{
  "n_layer": 10,
  "d_model": 128,
  "n_head": 4,
  "norm_eps": 1e-05,
  "bias": "none",
  "tie_embeddings": false,
  "parallel_block": false,
  "init_std_down": 0.0126,
  "lr": 0.00742,
  "lr_head": 0.00872,
  "decay_shape": "linear",
  "final_lr_fraction": 0.0,
  "batch_tokens": 65536,
  "seq_len": 1024
}
Each number is 128 + 32 x the weight over its row's rms, rounded and kept within 0 to 255. Layers, rows and columns count from 0. The size above them is the row's rms in percent of the matrix's.

# layer 4 MLP up, 256x128, rms 0.204, rows 105-125, columns 0-63
size [106  99  98  96 135  99  96 112  89 106  86  87  98  98 116 117 105  84  96 104  86]
[[149 106  77  38 162 137 145 157 145 127 152 130 136  91 164 127 115 144 106 174  36 129 111  86 145 108  91 135 157 170 144 177 120  91 168 125 124 169 187  77 170 203  46 108 143 101 112 166 108 125 162 138 129 144 160  85  97 137  88  68 125  79 154  92]
 [158 158 121 157 136  78 139 142 155 168 173 218 155 122 114 162 136 107 143 171 106  77 137 124  58 137  77  86 159  62 120 145 127  91  91 114 137 124 175 100 122 131 176 169 138 154 131 122 124 125 139 189 160 127 118 116 110 179 177 122 145 152 176 103]
 [151  84 169 117 109  84 122 206 139 133 163 151 187  89 105 134  97 162 105 103 138  48 185 127 133 122 123  94 175 147  79 152  83  65 134  86 122 134 163  94  75 146 136 157  93 118 100 142 136 102  82 164 161 179 115 150 103 138 142 147 133 107 196 134]
 [122 115 156 114  99 168 155  96 134 100  89 114 149 116 120 144 130 119 114 137 180 145 106 163 174 117 114  76  67 135 134 196  93 163 158  94 109 169 135 113 141 175 104 116 154 104 148 114 113 133  94 102  73 128 150 141 114 112 146 144 104 106  78 115]
 [ 39 216  36 109 150  98 173 193 143 116 122  85 109  62  69 104 161 133 126 130  93 111 126 165 164 143 110 126 131 111  93 131 139 158 108 128 153 152 136  55 154 177 118 106 125 110 146  89 130 114 148 113 121 146 133 126 122 157  97 152 118 118 119  53]
 [149 109 186 169 184 144  89 146 127  96 135 129 105 148 118 121  21  99 171 146  32 118 157 158  78 105 146 101  99 133  87 130 130 126 145 162 128 125  88  74 165 173 138 134 193  78 108  78 104 104  82 134 157 134 143 183  75 153 118 124  99 113  88 132]
 [124 177 135 150 152 143 127 124 154 159 165 146 126 110 122 121 121 159  64 183 158 132 155 106 158  70  98 139 139 187 108 143 126 168 118 134 113 107  92 161 137 140 156 139 131 107 158 104 169 106 255 152 154 157 151 174 118 127  94  55  71 168 145 126]
 [ 86 149 117 145 125 176 156 161 202 212 127 188  99 113  89 174 108 191 108 120 145 166 196 154 118 106 139 124  85  87 132 197 151 146 103 157 143 107 134 142  88 204  96  90 106 112 118 146 121 147 140 136 111 109 142 124 184 114 106 108 137 153 186 128]
 [167 174 156 165  98 116 130 126  82 139 135 109 126 174  72  94 119 142  95 133 134  86 111 190 144 148 155 153 126 136 109 164 118 126 112 141 137 136  99  93 134 125 189  81 131 131  89 123 158  89 104 110  61 124 136 144 125 106 119 184 141 133 120 130]
 [106 184 127  86 194 164 111 137  95  94 155 113 115 187 207 135 162 130 115  99 123 110 161  88 126 102 125 117  70 113 141 137 135 165 132 191 165 146  86 128 136 105 115 112  78 130 154 156 142 131 201 110 173  89 173 136 103 148 188 130  80 120  96 130]
 [118 105 143 160 110 103 118  82 111 118 138 136  87 116 111 114 139 169 155 152 100 190  42 125 149  63 153 165  88 124 176 115 107 103 142 160 125 113 139 122 105 126 162 171 128 116 146 131 128 106 190 145  61 162  72 137 187  91 213 130 141 129 141 141]
 [165 127 131 137 104 128 194 149  94 128 154 121 118 136 116  96 107 102 155 130  88 150 155 152  97 135  93 122 120 160 119 140 122 119 115 189 173 107 111 152 110 111 119 131 140 137 154  90 190  68 111 151 153 126 192  92  99  86 120 157 118  90 178 128]
 [ 99 119 134 133  75 156 106  90 148  80 130 109 147  74 118 154 164 106 137  91  77 122 125 164 113 108  91  82 116 153  99 146 176 162 169  97  78 108  77 189 129 111 166 154 105 140 129 138 162 157 165 100  71 172  92 125 159 128 114 145 144 137 115 162]
 [114 120  84 137 103 139 108 127 179  85 125 128 136 203  84  71 143 126 135 158 164 145 104  58  38  95  83 111 112 122 147 101 110 119 158 103 183 126 116 137 149 176 150 104 109 108  77  75 178 146 112  60 127  92 125 184 158 143  91 160  91 201 116 140]
 [163 134 160 158  65 151 175 153  87 115 144 179 165 199 143 155 110  99 110 177 162 115  76  88 128 148 117 114 134 153 137 144 143 105 125 125 143 159 114 131 145 126 150 154 122 141 137 149 106 118 164 105  86 146 130 113 114 160 149  95 177 110 108 108]
 [179 125 107 130 115  99 180 128 104 125 105 155  95  90 121 130 124  80 103 164 113 156 135 205  90 108 182 160 190 184 135 119 120 154 137 183 141 113 147 121 166 105 111  99 150 104 108 162 111 145 126 112  73 117 145 109  93  92 142 166 142 154 138 154]
 [164 171 149 138 109 107 163 101 125 181 125  90 104 200  98 162  50 154 149 118  99 122 155 192 116 202 147 113 133 128 156 147 185 160 138 138 146  97  98 131  88 127 176 127 156 170 110  82 123 123 119  76 114 113 130  97 139 140 108 130 141 197 149 184]
 [134  81 100 128  47 121 156 148 132  99 131 130 161 178 134 138 126 140 133 177 162 139 111 204 144 146 150 159 134 151 163 184  96 156 106 122 158 227 135 128 126 166 111 116  92  97 111 140  98 114  70 129  95 110 197 171  99 156 106 137 155 103 191 145]
 [114 164 136  93 128 117 102 156 157 121 131 184 100 106  66 141 118 155 120 140 143 131 125 151  66 118 105 115 117 139  97 150 128 177 150  96  91 131  67 148 163 150 132 134 125 174  72 166 104 118 115 140  59 142 131 184 137 121 113  58 198  67 126 121]
 [156 140 155 145 132 161  69 153 146 136 161 103 155 102  90 119  95 149 128 120 122 122 139 113 103 144 137  95  81 123 132 119 110 130 152 116 117  74 174 157 169  72 159 196 144 168 150 120 196 141 103 168 133 140  76 113 186 174 148 106  54 103  99  56]
 [154  99  96 128 122 172 109  60 168 185 142 189  87 114 111  99 106 175 128 138 188 162 109  93 106 170 113 131 142 171  63 114 119 110 125 155 147 139 131 104 135 202 158 171 160  96 105  91 127 136  69 112 100 167 119 164 113 157 132 117 160  93 127 117]]